config = dict(
    num_key_value_heads=1,
    vocab_size=32768,
    positions='rope',
    parallel_block=False,
    learning_rate=0.0109,
    lr_head=0.00581,
    max_grad_norm=1.0,
)
Each number is 500 + 40 x the weight over its row's rms, rounded and kept within 0 to 999. Layers, rows and columns count from 0. Numbers have three digits each. The size before them is the row's rms in percent of the matrix's.

# layer 5 MLP gate, 1856x704, rms 0.0607, rows 1800-1826, columns 0-175
093:507525587433542531501552514396560497500490565478500528466495505465561456490478498460550466528495510500517516505486526419480488456473463499438503513552445506558545501570416444555482545473560555565453548488474474520455498446490517522495588489548511452458502482465521515491474545460453509506491507515467522498482486461518534520542501548463515525532405474451527486434515466505554492487478547539561517488500515444484544497521532519423536520447462480527514495498427478521507524519504448464479549491528524525488528554497488500476520535
112:524517515514565495466500526523454530461548521526487542473524540453531505494545490465523528492554442502517529471436513564579496524443502478503462474583483490482498538506561510511469448463483529525496483514426505593481506486534469458459500510437400520566460454564539510550541508593513490493520400460525559529516482505481506519512545602476391508560485552522466498418479516456445439503537518500487543557513539511532523553506441536472520484542497460512498491498470534474485574488507490467527509542455550510524449518477498441474548462
108:524457545472496464511474492462522553491514502455463454520529496480514436559547485561497497486487498499440556482533492446523478441470550493534526493510552498510440422574505490551450513495600548486495490508475468434535522455477533489532448552445437481577555535525499494511493567453510522489515438492527458484518481570476423508498523430487508532562494468530502498500549534483523467557470522442522447552490453498483593485500492468509518506536515521544481515481502501507533515497484522502480523476566500597569479500488448529526429554
097:475503575512548498433560477472490528376478469523545541526498452527541490517446504484468500491451479473520513506543547497425462493553484482609494526380478491544530556446511480478549542554552524511516423493489557491530503508593466514529455481495565530473504513578549450508445472497502473441527489526503455520460485457494515457561496417537468518489484499511575444492505434543462486429432525414455535538518454501548417485446494489495460454570482461512565474531512550444445494463500481461505515525504404534464559507440435530516490402
094:551519437562464523442469444548489506506592508485544525581530465448527503518490456529523472533529512537413448566525499503522511557536492451441488490545525624486477487472537530527558539581475471490531485521507430520493550422462469485568516524543555563495476512495501435480475511531494495508528471450484482507554586422468501511486510519458498574560507502595506443491495537509587594523486486526486483514494434479406525486486531545520454469468516526495530552430440499536568451500518463515470528506618440449492486557497514407545540464
100:581473501478481521478510586509553501523487466517432546465529522503453534526443546484479440435517469462460472502463431483469492484540438545440500545491486485555414609512533527479537500491478501519519475510525544558547503527499555507492485566439451484525434505479463453499558570601518515475520520531492499491446482528461475507515507504458492449435462511536491489464555493432482457513522470485516459383453455478463479425520434488501531450549456499543463567494519549506549459560465469414518497455512501446509531495472458482602485542
088:556571478507461471517526535498491520522524483458495541402460497540436432513532511535479469524429460453511444494509479529479508436532486387504494519512508520570534491536471467454475444482513464497459524436542481573593506521529485510547482526481497535525520566552531536467516538493464484556518489483477517484471446523528516484487514479524536470544494464593502475535465547588481518502510487498563480590458492435526531561542514484535510539524432534437463475489599493602468552530419552470541537457464475451509449529607520463473506512
093:480433556530452548499515440504514489516446501511498514469526506455476466448484449597502492518515502414414473482495495477543402476476532484533544511465440533574514539498448476507525588534520559508455500470463464478493534551520419526490517471552508598591492559576494472488537528515481544416554470585521508451498499551487485542536500504487510549493484462478478436505510443468473519606499498515504538575544530548514553471500480499533425499508474495545533550499485536446515483503551565402437516476514549478498529542533561430562515487
103:420513539546555521490477526455439500514456501507454530497448472495515470526586472557481552539466496472502548414488437570496540499511511498486506474509507447541493483491494548479464489526560511483477518443564518531494571485458528536559508575551532469485515544543483510546454433472470464594500462558474489437513489484546484511562559472498546552560503522605510383518512500506482581419467523534597554530464441461441460520421470470541518461468531444498525552515504492478498475479489437510505498393533484572469493457478516423523496458
104:435460593543541512518546497475510513426570551471490498542506472513540478487485435559466519476534557501448560592496547474459503555516463476474457516495444465463497546511509518508501523474503472482464469459484475458481462547499497431452529533497506562508491521524517494537507508512490581483576490454498458497513524477576463489486424474504458488549439473481527467526524550483558555538544517434512533529477473544521508539483509509460509435474492508554536482562488538575532472460459523512544546505462504547566557541446468490468539449
097:486458574514535493524534452488520505454519579538475476506532556502492513503447553531429473493500489506474476542459494505447482490537464496517586426388533516520562487454490500477405450509508549493488554545459536479522511465585527457499532455503491419529506512538510535488552503496529525489458475501467495538477472457439406518504501550464531569476501483487430559527439524451512465480559569542521454466532539522487477563495459498529555466485515538501564531592528517546482533498523533457482470525538579519532472548507491493487487500
099:467508532564501482532448507466585484497519496479409481544449488518508468452471535497531481492503548547510490455460526471515441512457528537527477485478523512526546503504476493522454511561511529464496639548517499512546473608447533444504567447507487527556540494505496458508477569547510503444447500563533486495508518521525521501451566375553409562505537583536498506533450503573541477561517522503482450450527446469464464510474499472523434460497521459474469459473476543470530514495472428507507456508535461540507458544515523521557483501
102:528471482485437425476477480552525515514539435472500495459603495443525492439495483464534513529449436455496455482532566528477517523503500490499538551493493483459450467550449523567504486530569455531470496502487519563483513496520536458492481469555536516463553468588471578455490425476464517546556568515506510559516488503496517513438458560503526550492545574509405493492535426525481513584514479490554554480502530498555477524524480532434468521526530507482575531551542470535480570538533533495483511513527459448398495541501493475519429528
100:493512543521464427522500485470555538479477493500494540540489587456471525470398495543506475557525483443507475471504484443512528497547515518525489520507525544480508456479538450506452492512536505526435566449563479486566498511512512513517526511573494457497466479455551466518494536535527484512514583583489454504445462538460479505509505531512507482534519435523491421547536459531538488485484570508507504561516526537542354495499473455527447485521441468452438495502500497503490486521447504525518506500539483549553571464411498452554455546
099:519537508546545528486474493528558495561509529463489420456482478559448507552522505476560517470546462560581457493468489525449582525507509527544582502364506519433510484481532506578494472542517541539536404511452464417525525425514443459547521544476448449595558550480493496514455501536560464595525486541487550490544457521468425510527509488581487435476541535555476518496476455507478502498501514496546471492552466451545532517552510533503513474580546547479478483477442543511635479503544485557539510443506406571562558454431452461533512470
090:494511580558490484438506462588519450438439578531515448492542468449469482504547488523449465538521487445419442557559553485508397561537557477506458546567600470506528465469488531561553445514556562474439555472485490492443428530462558567504532457527497469553467493481480582491539451451540507404509499539461538461512557484501520469532445531520457482467484417489467508490519454533491489496460500519534512601508535578494451539559538455514473523558539513480543522526448446475474553526499505473437515537489445498497475524473509491467640462
106:554491469503511501468524511509477530588549552500515494411522491511545462502456502487537577484475468509519452502494498511544525463515523480515585543534554413525465489517494546548557517522532511488496483468500553456512580494529529476485489485509475460496473510519476501518490474500460462524491527538487448497519503479544449505533503537433382531485436474508571511507526470478487470609447475509492481498522499476538513497498492476515494523509536460450474578495507526484525540567496474474454492487530540507448489453465510501507452507
107:518508518468515430482504476489481409515462519519550465494523448451548479466480422506488529504479469514550486513561452504521475512565477480506521518515445591452500449551463522500432501580487541413495482485461451502495590492461492521523510511522492485598461554519443435468516487480516491456490432464541497504489442464441442624487495476537480500507511436515537471566558490473427496459497515560444483544534466516483522490561544462523469497490505485501446515526480512506528532550492516428407513488464530554389546450481440578485536511
104:526545515457444506592481456532464496498458588515557568534527558486514434535493528497528457521467426547507473578485423526405479419494476524575480503429528436492482360433432487508483497489473505490525582464548458487505507411523505446503539488456524496495455533506507497386516507500519487531487470497533497493469469507490466541429558462567487490479516485494434537504507494475541508503531546480505437528528495523497511514512512476494533482496545507440568455529446530539473513504521529499470520512543503513491450489518497540471494492
091:506572478493523505512520425487555469549531439523521418463393498519463531529502482511546482545546446458473513450528542494562508544508516480480520533502484513485557481588442561478568550514521445486448531442493487514453466559416483513541505459517537426450532531422509504514446527449531542528446529449479431515504479491509540466520543401505514530465540488532429513535486586517464466416480525523591497529551481548473474476411427512472452506515546462432508572526522524560493452548519508511518415404490611503491548538462490528482564522
101:576529414458469517470539497544476561542603543519512547604499518457545445545485529470481546526552466523505509513520537519548570477447576545481517510504435554432386490465525481479538496475498465526510470533510533560470548453467547516459523549462488471571569425485550447412531455518461579511503505566461457488564486445526472502426535437478584480489501551523526447438447590464464473451574524467460464469403555519408496505474511459464442537434489533464432486475466519471463499497564543475497466435448503471458541509494468457468488486
095:514554536473502524464516462395458547463495493463482495492472434550452496476482522477534454523517494469454463489460492496503451411442489512519452528514477511454447444568490515519575430512427572420511474454603549524566544492604534534471436447496542486535466561484510516470467532502511503503479477482447494475522489473444487565512565472554571515502507503435502540545510510490547595520573499427463524514540438560561553498494497502482481522514495471506506551501543573480499530532564503533471572561456509427536543436438500499501482499
095:525439523494504527464558588509485481480470469501516466520485393539530473531471495576447533532484566484515502496533494542498496507516506455501480584487552526518534488530487566470529463447423511431408590484504507547469514530434525432545558484495516433443498550496488513466559509480465536497477463524434419424634512520510495546521572514540508542487476531480518530413520490468503493528524517497462525441546518533497490478461478482512469542468496476511525442462483432561559497518466445470550518474642421545486515500504439482494539488
097:499493469482447520511492453504477502536465550498513515453541453483478455466529480515548465559519494521460508461454482416495436536481515484556494499451553469579545491546572483472467441447566565466524439470517529441530511481476480519440512463489544487491476512497506409553542421560479493541485544480588470474479515434424472538454467492530521512580527515375416565466505416541464463518435505526543537527474535504500495485489584476457529538494528490520375494504462439427579549450446568482464469528574478535513485498484560487484512488
103:500499484553579505479503507486420495502487568503530422462551467507507559517483481449517529506517488474507532509507517516517453450460427473463526544523422477561527463523527509512453511453499487526453520605447451492452534539475540541510504439510456509545517503508518559502516488466470487414490491462533496402456492462486523501466590449450522464563440552474473530426522457460488461503436431450569438532554522466538495476485471552478565624441507430475485490566487485490451558517557497504521436453504448415516512488476461498486471441
099:498457474521474523540493476492470477490500487451492458471489535471463512457527501607487545505457500528473420516515478565473374415530545509601548471493534508540467539475528445517496538520537508449493470436576518420488489519444477458488466501532449510465449562477431570422506536465573565514468466465451496481489516463455576571547497549467525578496539492458486554477434464515524479461510558486551537530437588467466551553543502534441508543504487519478563541590425498466419478491525521480509443466492493499490494489481478465531517559
102:543514428510543435503468520519468495496551504498526515549451490451489399514445455568546492442481442471527534567436436524418526519525516557460524484446551490535487491497523479526487474510469566534451496527496524543485529484544513479486493503471544473478528524429519530474530433484408461523500473421490447495552504449491541493498543564491469564519473443549450500519488414527505486510466601422530527490553429508484500539533504498516495494520485463486454570470540547540561491458574454484501541548429474446512474480590532536589496480
# layer 5 MLP up, 1856x704, rms 0.0637, rows 1800-1826, columns 0-175
097:545581520448515565450458467541466518431495516588433504562489603592463545515471513454486486521528526536416471502465515472478518448505557456479448524485531490463470455495542534383529510430556463523562453455508503554564511526567534525507539507487554471497395528475506549566528419442460481543509440492542529494484454529541444479533497467496471507554483513513450537512500529485533479485483518430520472528478533519426386456497464454479406499527414458447520516485433569518484537540486559503534502530497459498534535513433519511459514481
113:475477459478456471452497536504492447519499497605480498513499512500508455448509577433458478505512544488460509443536548518509505576560517441540544512552487477467450544543467493462506540579542401467509453501506496451498480546506518472552531427542559494419460489517560486426475556459544562596500468518546430434530605496468562535599452497524503547519452483520493485504501555474533532516477455552503444531451458523535554508462538520433461465499509541450485507519502535533458475528457533512459491517501472467463510509486586515531511513
109:494503456511539511543471515534527572561496479530469518520476464504472573496531561526501571435522520510543484523476494484517496462510443430537508509487498470538439508553459471517458480645483486487460565435522492481477492533529535478522506469505499489558396509519479563475544496520409517517540518507433490557503504439506437459543432494460487539459506478524512571592559456439491499425462411532519523550544516468472509467522526529508479507531467522465586522556496470489540524539571501489480525466469511504417593531480492588571535517
098:522519618539475529481552505499470473396502440478493518459540506506493496457506497521474498461573540484439596468549510462449493473445537544571491518440504492497481477455511547571431507503509509525528534460526539514517554551554484509491490562470455586528530526516492405423436467527505504468490505506439434551498441465463469505413486517529461497524525510495488464477524503558528465532526487492447551511456442483512487525528554496510471453477574474532493432551527501468520540464464525465434543577499473446471536519511548520482498433
096:485585570436559508519501469504481567486445439452577439482496471478486465515457492449447467514471505479547599484469566541556486550507485550533431478476547471508542532508475505509480521480536482547484535510475497522479428560505467446459469539464556457531545481497490518435456504506534453441510532498560507401460479529509519571506535514540480505496500536522510484467481461549413482547511579493567487511487503473485495566496548460384503468559550533527526542471556504435486556505451546526577509575448532561519483467518452582483564455
101:534476498487510547526446478522512548466474513453585508564496448540566567518462413472428451434451526511484566543465506546449527536381492495547428536512472481516437516498510507451512477485536447507514532527526532557489487539470517522454428558501514475493453480436477460527578502614432504472461510533458530469549502520535529540517488497448558432455448563484441462511506504498462522468532539446525498463502398493529488543491470579547515481586536508502537540497450546547422467524508489478470503494545530527537506456436470435504530479
088:485469515496520494480454509566515434529496527537529453554471494537585508593454505481479542485460465538425483521535538406499541494553420480506493426490515542531434528432487525484541504540460459520450511464505522497556448470476597439505521481486524569454557379513563545455487504484482457527528483539463577427478542523463544470522480490503521518549531471495429521450445528540468463569505524484497489488538573470536454512393482510526474518470530499505463487431527522489537552510522462470469466513524475523519493504505494571498458526
093:496481464502535508448504397480535476487479523501503483478472513481450494467522522536497433522405540466411415426530533434519482500499512539498463467528482562549425465524498473583451544537488488485508526491502464527524523513543473557484527500565531464611487522480443459440601489543497523520421489567519469470494512552484511467477471506510535549512581541484481514463539511460447504563492473537517528502518504471436484490541510448527462451504568505504540550523492540450509528497560478474472503447476484492453478570574544434603403563
106:456518500491526537491495483489443556416402521480464461538504513528556433516530534555513496552449438578533523506414480554542511522517539468497499508519527490450507521497470445503547579584540505498492502503512428513526514462477486522475496527507442482433456530492535506461524502513490495461522465523483447475527492461453507495554517504463526531402440477514501504500523486547508460477482523540466435516543471459536475489491459457450503530527470446500527485460468576548465492535413476575541525477466509495561465556513481485450518457
100:501505432530523511477548507556481509513501533484504407520487516430452531475495568518510521497520465532527476469501462520495474473455517555436542507513484466501421476504500542557546520477480576502518445507471540528489551439497450409518508515530569452533434480482553506521544502532543478553472507570446471456515456433536483492498452504530554498549509564493441546457459479520510488562565479608547530531524505500471491575485481497476505581485503460557488470497519500573548525450551470519478478483476597537450461481524537486515511492
098:503490459506500529505455490573541513463500482515476458452488451522534486502489475548465530508493432487467484504444544536493475503422478480430533469537508437461517490475548451452546482554486560527539540462508485491500489462476480487498550446564533488450503495542502503433520451466511541453493422503486591487453494465501522482507462543478491485475512573565469504517593563471483525515512529539521471466500550461526350481527489466553496497540445486514433453495496438513520447494443511531529460508480549544532488520512446524598440506
097:458468569492509506530586436485525519527436520499503567546562547516552467495456546542523453539473491489474469549489487473525502496431492516459513508483443472515520461466515466502505484530531517483519528549524453535477455549433549484496489476480482567512491479422478513541509457525433474536496525549434503536492420484511522514472563455533520530533557464561511484498486474539559462556497477546480480515518427531437526554528502478419437474477514532497415540532500455513456410479470487551497474443502494554492547495489524485497564539
102:481465571495465489493510472505493580539401517473469567512516536523528496492448534530514496473525460495510511445487504438555418502467548533488494462478526536472516495558546484483457515502553477516455520563518532543479503465584506496428512521564455429546548525497462492481485563511437497472480519504452466483522495591492483554470475496447457512511435488460579549486466553485489530403512541549530569527482527503577522504504510521472401510420471523657428525513424529513507441441515570485489546543546505562550488504569464452449497479
096:463483480568517489467420499494450523487488522465539543513493534487494491553417534505597547537560480461493515510448477474514529492464534514514479508436507468511526489467494504509495485526524569526476481495508440499500433507420512454545551490525450504473444470452427449484489517591551452534469543591549500503461529526494421531496544538524480513530467435432470411493481438485488516474519426512453572559468430526486475508516408454522438482460514494478493474514509528506454508501398462559565504537500456512556489480467520492516524540
099:477506451509500581505515479535512536524526493514409472425484408529490460452477451499473538485450434448447550529522525446471616505476526546538513516510473485542488520523498490492559465441507513414472511526437449470493490481483502547427461468498454497490565483488525517460467487514422596516559475490529444560428466489537508492485492493471535554523537518526475489433473480490479497534421493450542572480505460513485469494498538433518498472480452514515560507539505464504508403450443531438497472555577539519508533499506593563477480529
093:472473443505519447514442498475529558517441491496501460474477537532463501454545494501515470479491482504616485441473464490497544504511477486520432529477433492476470522433521488487478540498471461515441494531491504461457523512519434480459480520493485575520507520562467508480483514586542474484554517459471530550437517499524536494470579521469529483480508471386496502535497572450516532555513562464430547555481466477492581527479524454495483479398503491464516450536468557518525461493523458484492467544462505445512555535492478537482473523
104:459488496516418567412510519503407530449486465580511574518477445527517388476510561448553552473573517501545454559495470501519420474482489515483493494495556549496518462536513525501603503466497522407474533483496487534545502516485539468543498534472475506487504493562530517519498449558515459467483605473463521459503512493548463545484529508516493470483504486439575553556499512485552464535562467517495540416532546455591558562503507417488491517463541386442512527493521482536440599496518438471502532558476496483480503442530474497534461545
107:517539466476502434513500512495523509553438442510448530421548412528582464489564397492480447468486464469542545436549516440532519500496486423544517455549564458495546433593497516531492481521506503458479471461497480490495570456531538465571539531465508519518465571473513542510513528540536500479541452446581543419528487527479425542570448477514511513497514469511492447542529452458451469438542465544536519515526446489509566574581515451468467533479567487488479477547495492460450494522495529502418551457535543490437475463492466524467486515
097:565452531534556561485521477478553467524504523459540478528472492517515463466478427428511553502554538455490498463498591471516409475471492471474540519452529469518436553512487482486480497489475484486520443517541474530516480507535455486517484543500480483494531485498458490518630576515457499572469460519543475452536485497492570562447500558503504508500514568459554515486539495554531529470469507527514512436476466521510472553505551503528461479492519554429518515540523477487443472508463523475447495533468475509487489513457481507496459463
088:450488469465466469411489521454499534525533465480526500465436539491564538532503491465454432476535466460578587588524590523519567521495480459541557436438468539482474527436535546437492459500481538519553535507506526483590524490506466473483457470470574514529488494511479507494482546555443406480467533555453513593464488496489435447532510460459478519551465574543562496501521453522478484512572466543534492578479470435491460515548516447537478524518530472505483447495502491571579530468546529499558519524491511475485512411491577486559530558
102:467472542487486440435400505500490537562505408494565490487468460542471505514513457508471529495482511508502395493548519417450413463556526465586483523450542515553498481605530519534482484540479561459499627493468477469479497479407467515528477438489529519523441486486461476540379560479485446477509573475541534560505470567515524500610478537498524501549573460498488551538500386561466494511463554506453546499521505518494521457566520401571498518463554535573567516551522518505511487551479479566474537566487478501548469478545543511508518488
098:512451434484523443487482529573537493461465466546457504480533563398544530536470498432500537412514487491435516549501486457527474484477544429360506546507497520470526505515509455517519590512526498432504491510407406508510508475419509521482507542446377486389454487492563527551500541440537455531474450458550490469456520536495546477493479532447453457541444477479454431507519517521483490447514502447487524536492498418520482492483514578459546455436470446539475475467504492492531566500451553441510489481475545549506436431527472445492494459
096:522553481487515505489400421507495457494479467568489488494442508455488509450526458469539469445543426514475519531531451525511529477454509489510554409493468571499427510520498484492465466497536491519499551478514556509478501505521491499485492409514519551484519431518483463502505502486482502432462559456486517493429493415425484516454504433461491411520468510505506497459455529521495484490509503531475481526443538483515507509494449537521557490521496496482489537500507534479434546517521573486531485545518470493518494551508463577509461527
096:479431509449449571518468491576565528487448513522522464507496506496461435515487527548425518474522514572490517507552527555514470534520479576484521480523461436510538515492562520545426537445501515505489452476527437493521462527467494550404512561546498496503520509462475534483542569429485474508526505529546530451538483470496465521539511556462556474533550439542468478444554468539505552478454434510561534530555553470494497494447492510521594529562501525490505453496505543504506498501463456474445530469481521523473454526489509549520461514
101:536467503402410484563505543530563536542510594512519526524494473542522473511494545529531550539435507510495445457510521465539475464469442482495456544528556583440445498535424575489588478540479579485501528510499472489537435525524496447505510452495471490522428448527471487469565562569494486519485552548476492563469518476505464490480451495613481461473440471485493521497501519509475493484501560514516481511496495518504522513488535505468473416486491501502584529418561507497462560528474552513509500491477524444508542500514467492558523542
095:507540488462482510518552517536406479574521493446488510446446512362424426467488489513549426491497485412490458487531505480483578498563578505505504512485467482591497488532506489490496575487446486538457509519542470554492549450515486484445496479489464514466441548491505441518457516465561505491547526484553499529541538498492426533549445397386533485469473576438528546493493495428506558560498522496540577487468479533498508510542543432486491554429531486538409510503504483435496427474530466523510494540497539512464471519471546447490542523
098:463491512514459483477472534488513503533465493492491455546491540557526507511534434501482478511526545515476513426562524468590479487519515439526475466549387444493521572541529435491578528503480537562494500515481449467545465429464604604548552435468493521482530480472510432489492498502459515510503460513471535440357418482491527543495483471525502465501500540499536493419499481458533520438533392489483462530463497485479506453476484511485564520509518556499488515462468434498509486533490533486463482488530486527522481479473508527461478527
# layer 5 MLP down (transposed), 1856x704, rms 0.0353, rows 1800-1825, columns 0-175
100:454536518535496504505446536558446498557487504470465509501507603441487536546519468516485493458500485448497458471486503539511482472463477462538465516587449489499473498495520469419516539561597505452576515512450580497516534544531486500386519472490591524465419524495487513516543491504522513483460513397513465456478529528471478535553538559552496553505547573479489493520506546488436495534527553483463478548494521535590485430462505538518510473501457537490487590516458510464485515445488488623490551532542439509477444489519523531476586457
093:518525526517501484517579510466426515508501562481498529475476551509455545511523546482613520499458534497541491474445487538473439464551518563533451526438536536429554495527482575527512478482465522440530543507541465459456483517461503486495537465555505437544490444531452561477529458474434518522558503452526458468552501429496420580472526487498473526552407420475489491534493463519569530458540485440549495518490540522433493566475509462454546426491491483486520433472526498481573491507451504502509544503516510521494517525413504499528530544
105:490540574501485484518439471528493521476501609479476529468438526537444581487477510522551554466524489511502494517496444461504519475495528448624511455528514496538554461566538537483513530491541500499513558432507523528477493511553529443600518519548513444476503544491511491445516530461543521470510547519505504453479429421489448478562465505512523473548499562539447560475521511419559468460519557506413489526575492443465526503444488492537462444483495532483474485521489468490549501482498488504476404484498553474478473513443507537525530495
086:460433484548481475544531518584498480548498511540577471568460481477565482454544460445454477502460528504441487494511528491501483546545472548499542521445462475512579543520451516495461492502542421485520435478463502480496494497499539524430538439536471591459437500465503494496517481490518524478549584513443536478541527446511506534525508512491491465539399491511559488485447534497537498537515533438525509517548476548448495424518487451565470497433545532517572499542513495511517445503474459478532500576478502457510528528437461443499512509
098:490507573460511617598582544530498436501532452582469490507511476567477538534525441577514502470474444436532521517474517448516554490568464498485526572523559496543457459580542482496494477480563524460447505566530443474496502433491436504477542486508511544518511444519513499572516487502540463517498546472535541535575547546543420528498505504525479513482556503537527511471541495577478458453488599548524469491480495562476555520478476456580512456579498474566541499484552442550474480512469526499519528488499517478521516472570479517507505509
108:541557585527498420470519501513525476497503500459548480485515558498461522490465520508467508491519488494481463512474508548529505528532520530537450513527548547491503482459564471479508436566472471436458481531502486523510465567527475495544505508469479530509462530550439480423500436529473431532526497555540403515518451447469574445439524493523444439482479519443544490492531425488498460480487562540469535500457471426480460516440510535583481520475466512490445491506504522483461477472472506491507475547499519503528490476481493439541562468
090:480574579448493437521488512470492508487453556494545462534546471520448571530524467511438456515513500497536521481486515481584431525507479480499558523537516581472485480504522558553495520491477490422518472554472528429449522436479544432441547593445512484516540542554444552505571517487473525458557471538503459537529591457455573606455518467529501506474536500542410488378495455489521534525525551537501523520546544514547546483507542541529535530484497498495495491507476501469478424541471501600506495471459508537449463477468499576542532452
099:503485457529494539500492458463502450486512492545561494505535491476510481473516487513512508542489512503508471502504452546564559420469468535510410467542434524465533488501540568481586554459435557524506479471533503556530488562553468496582495550572453488508480430513429498506585555536495487520523475493520491445437592544511486556532520500502486607498565574516489426492463490578490584514549513532545522517449549418539480568440420557515537529527532492517495510526559494538528496500497506505454433523542429453477514487478472476488432512
102:475531517547486523408463558496434493437465525496541539528502548502550453470581521502434497513506416517479525524486513495496540467516517390519511476554509483527526498616510528481470515522593489453478454421537479514491501448493536532449527524511476462437464495542483500550483480510519518488511442507529434433542513458536454542555518544429468515532508436508475479473467547507492446472526554533471496394507472520562558451536538498461457496494442516468503454524415515451487487479461505484521423565454552514518539501426532414483504427
092:487515538466487440436488532460489532444460551511464464497454503537454527493430501469531472455507452482480489441538507477577553538497440469497477561522494490566405486464485441501484555595424473545477408478557557536514499511480538500603489506512484466515553526467429504518539416557468501561448509481611449451450503556506446461494465491505522509470528466503482527454501532474487475498463509555564497513537553540481504484465547540468546437505443484520381538471540525447543514497484519496502492559480436499487562521481537539505529475
101:530508473460529541528565517490510524540467521577542513439458500492526560439494507469532465538505553591438507524529493543427461432456454520539502462485517514482422535533479580497498531488490472538525470487509505483557412564535513517481517480489490580615537482493487537443491461522520525523420567430488489517524530436453532515572456452530500503460498498482516469533514498484564487456539558491459574574475556497470474446547567507465460458481517509529528511455573533530507452528484487466506507496427482468481565509506462466455484538
098:504510475453520547469417510486514472509543538477503496497510541496495534520498503485524483476523478414486456534439553459429492507526528459463505465475432531473430538552515410520489508534531513465496489579503501564515557485448513512544502530496429503488475501419515536556517504529456518512477479524495512551451452457523566459512423410413492486463518539532448444515535539548535551493475465532503432563478444488526482484566526458442532493488522442503521482523457456507498507496470490479471498551507551498448530508499522500527471466
098:479450498537598457470464467496462526479441577492582475437454483509566463508485519526458543553585497523511429465519467514522541482503518481542498597420470510519547508488444552482515489493526510494571473462512531568514537510518523577505481483511483481492516500575503464476554514494450493446401467460484427483498559490462556461515487530490505473477517573504474455499527533576468523421532535441495579559513462466522496523480553459480530441476564512450488484514540488512504489462472452467448472511582461443509562449490489565551546504
102:526495481519482464479514501479534508488513458506550546553477445415522494546477512520518583528430521500421512548532509460497501487444521474543496495533514473425501462543474546520466466470525484527529492511512478491571454536478483490574461470456495581510489528505479485573470516454454466544525529522498501493561497498457453515540565521512438467560497518496517494548593473542509492468557442512524456530460452507492469493514498478515537509483435467457499451504454540454447474433555472464474517559445573547571475453461516532485559548
098:510542545521560503514573544502526502535468459584554549486509519564530547511506470491469446492501543482454427430397518550489547508504487467577510519478434481551522528509440474492480526477513568502484527535449467581555467522481439513442459506532451483501450604592495465545474535513453518469515433468501487506501551410531501515451538504513566406533581524525501519408526507510467509529541463485502515421495497499494419518559544429511502468451519563471496556517513544397501453511525459453500445463555558516562549521521478552472517492
089:472553541533496533509510529516498490452554475451458517544490480449457611472431560504520547485470502479484463514547593579489500558468475449549576544532538483532549544533500486457490571553466487561554493510466498487514488478534480471488480497501539526524489483480464500549495460562512540562413455459500488566493477448478476504562502539489451514551506526539490511541481489509455491479535470546484524450506467537509515498546494536427440545498529511456493478527522531432442463570523513489559458478461412587467532441522523464467499560
105:470540515456507476435514506601428550519499504468543501443606520566492512561466525519497513456511529433522426544548496476488447530508456473476527485488544548578509512475523563466518476595490544434507534489552571454534472527515590485536487538559481531546541506524502543477483439509487569506468573538502530476546482549524426439494487496488562450435423495493451466456518487467566453487486484507454523490555560508537487483537545483460499490400513467421496458439442536480546549493454504541475494543498535494508492501485454530566531468
108:411470479524487477490489518503507545540489494534512554480533487501487518527506557428477484475507534433569506509496513468473515508521501503530565427531470474506558467538477423469498452554512462517507541514453409479441558509484593512502524460446481457558461523458510481478477593578490477490518391494559560478473429498471406551522503481538507454521541517540457505559481534436492474479469478535453452478531517590469477464546504480487487547462459551526487507487553509450509519474513467502483518568486578458512523485479530519530505476
104:512508555490495513529501547491523469508579489588539559464491524522425548496470548527425520567491536506511510472532428532488490468520552496499538562477460539498484477402484486492522491415520520576525502506541513485501449557508494462526543550608509463496471502486446420474512527532501477508458548493495437456494528427475510525461489518546521477526490541511465502502455520490516516532502515464445431528425454534462500469486521519480532448465493554525477562521461453534540437468569504487522483481502467505508472441499525497528534501
091:486531467491483537567539479542475504615488497476469416537479537534494427473456528526491451445489476508441498492498557416573526539540515562431476507471513538479396446473499486430510472469516431490480534504526490549456466491520493471527428526515576542507480514480447542518514439464463461419489467489484449520564457452418487474426517489484481522583465475511477498611492602597517459478551525480519510480525535572492497486531483528525426437529455478489500546493495495458463406532493526551535551462471485482495494510564492428445470445
107:473417450565576473479570451473546414566547443484484514475505497496453473527439535516543470482536471561481479568556534486566448472560547466477471481426479444468516469474519531466451418533472544502494513515510442492532439395485559519455475460558529552504411462499592509537468524497454497461536442446502487484455476442507514489475498512498552492461508423531502497459434513539547478532505556524475461487453529486534506564482549445488442507519521529445505480486453460529514471594473394541512467544515525487514531486398496509523568476
098:549454412567418457550510531579484593466467533473498484494483456498548517514496451531439547501490509564495493626539467503455614500536560550460505471534547482507531489386507522491535521459552495541512532445486491519482457473484529503524437482467548471458510441472449422494469519429450538579537592434507445482562506536465501529539512490489510480542522457494551486486563462465546477533497497504476484487456530460537506506467527460503525527429566540507537456431519518441512487441519539513473493506405545550513456506462490511522517536
111:497477575531521466485506481542475492478438474541505476505490526473483503479525534373479505530475469467458485513435435492474462464485472558457568459486432419499498532473457460476539517487574497538477557477467495464522507525493489513425500488453453546454439556443524488509531586494492468491503528463435473472480534519568510476558566497504498475466549535453481523531460485517481487508540487499460555499503473480491584482520505489454396506558535516489504449465469584512534518507496537498476491509502474510462462578583549550505494486
102:431567464511535578513485486498550513485471550494460451570519470540485503431525511486489510542468503563507492581449451440502518493529488507532504438507465514535503484472523553495510463472519507479515549559517493482518481487460566534495439439445514484551476525465525522442466476480498480482574500521513489520468489537471470455418471559545521567543484485485396484440514527482466476552405513534530415442486528494473480506542527531486548494501568473449485503541441441574557539460441518453496434552461565475483426455490522475467539526
107:487482526538482525496504545546503542563529547511557514489518533563493475450477466490497535534525497601526518534523473561511493495427481465486473538447506525531509515523526472418511467529438517534544497546482484533547532488497503486488509460503543490536422504568503520442544468526559541520568567509463541511504523560466429558526459536496494540507421525515503473475571530455506582491411480501469507453532515502497453544498516515534501504574487536497579476414521551425601517498415495569522443567457495499498557522542519479472439457
097:449569476524522511461554493505486457468584487523501511540424517481548538473523491552532505547522612500470466506499520496433485448578545495526488490516496541449478471587469510534489466538426554419470473481527490526501571514519540434500457442521496450500540502541494541537524544465488462462484545444518585519498518494504475513555519523484477511502538509539521487495515536453604475516440489466491496525566497514535482507567561542503559617498593510465471439551520453429540517462538541504472459505459487497473496539436586523471547454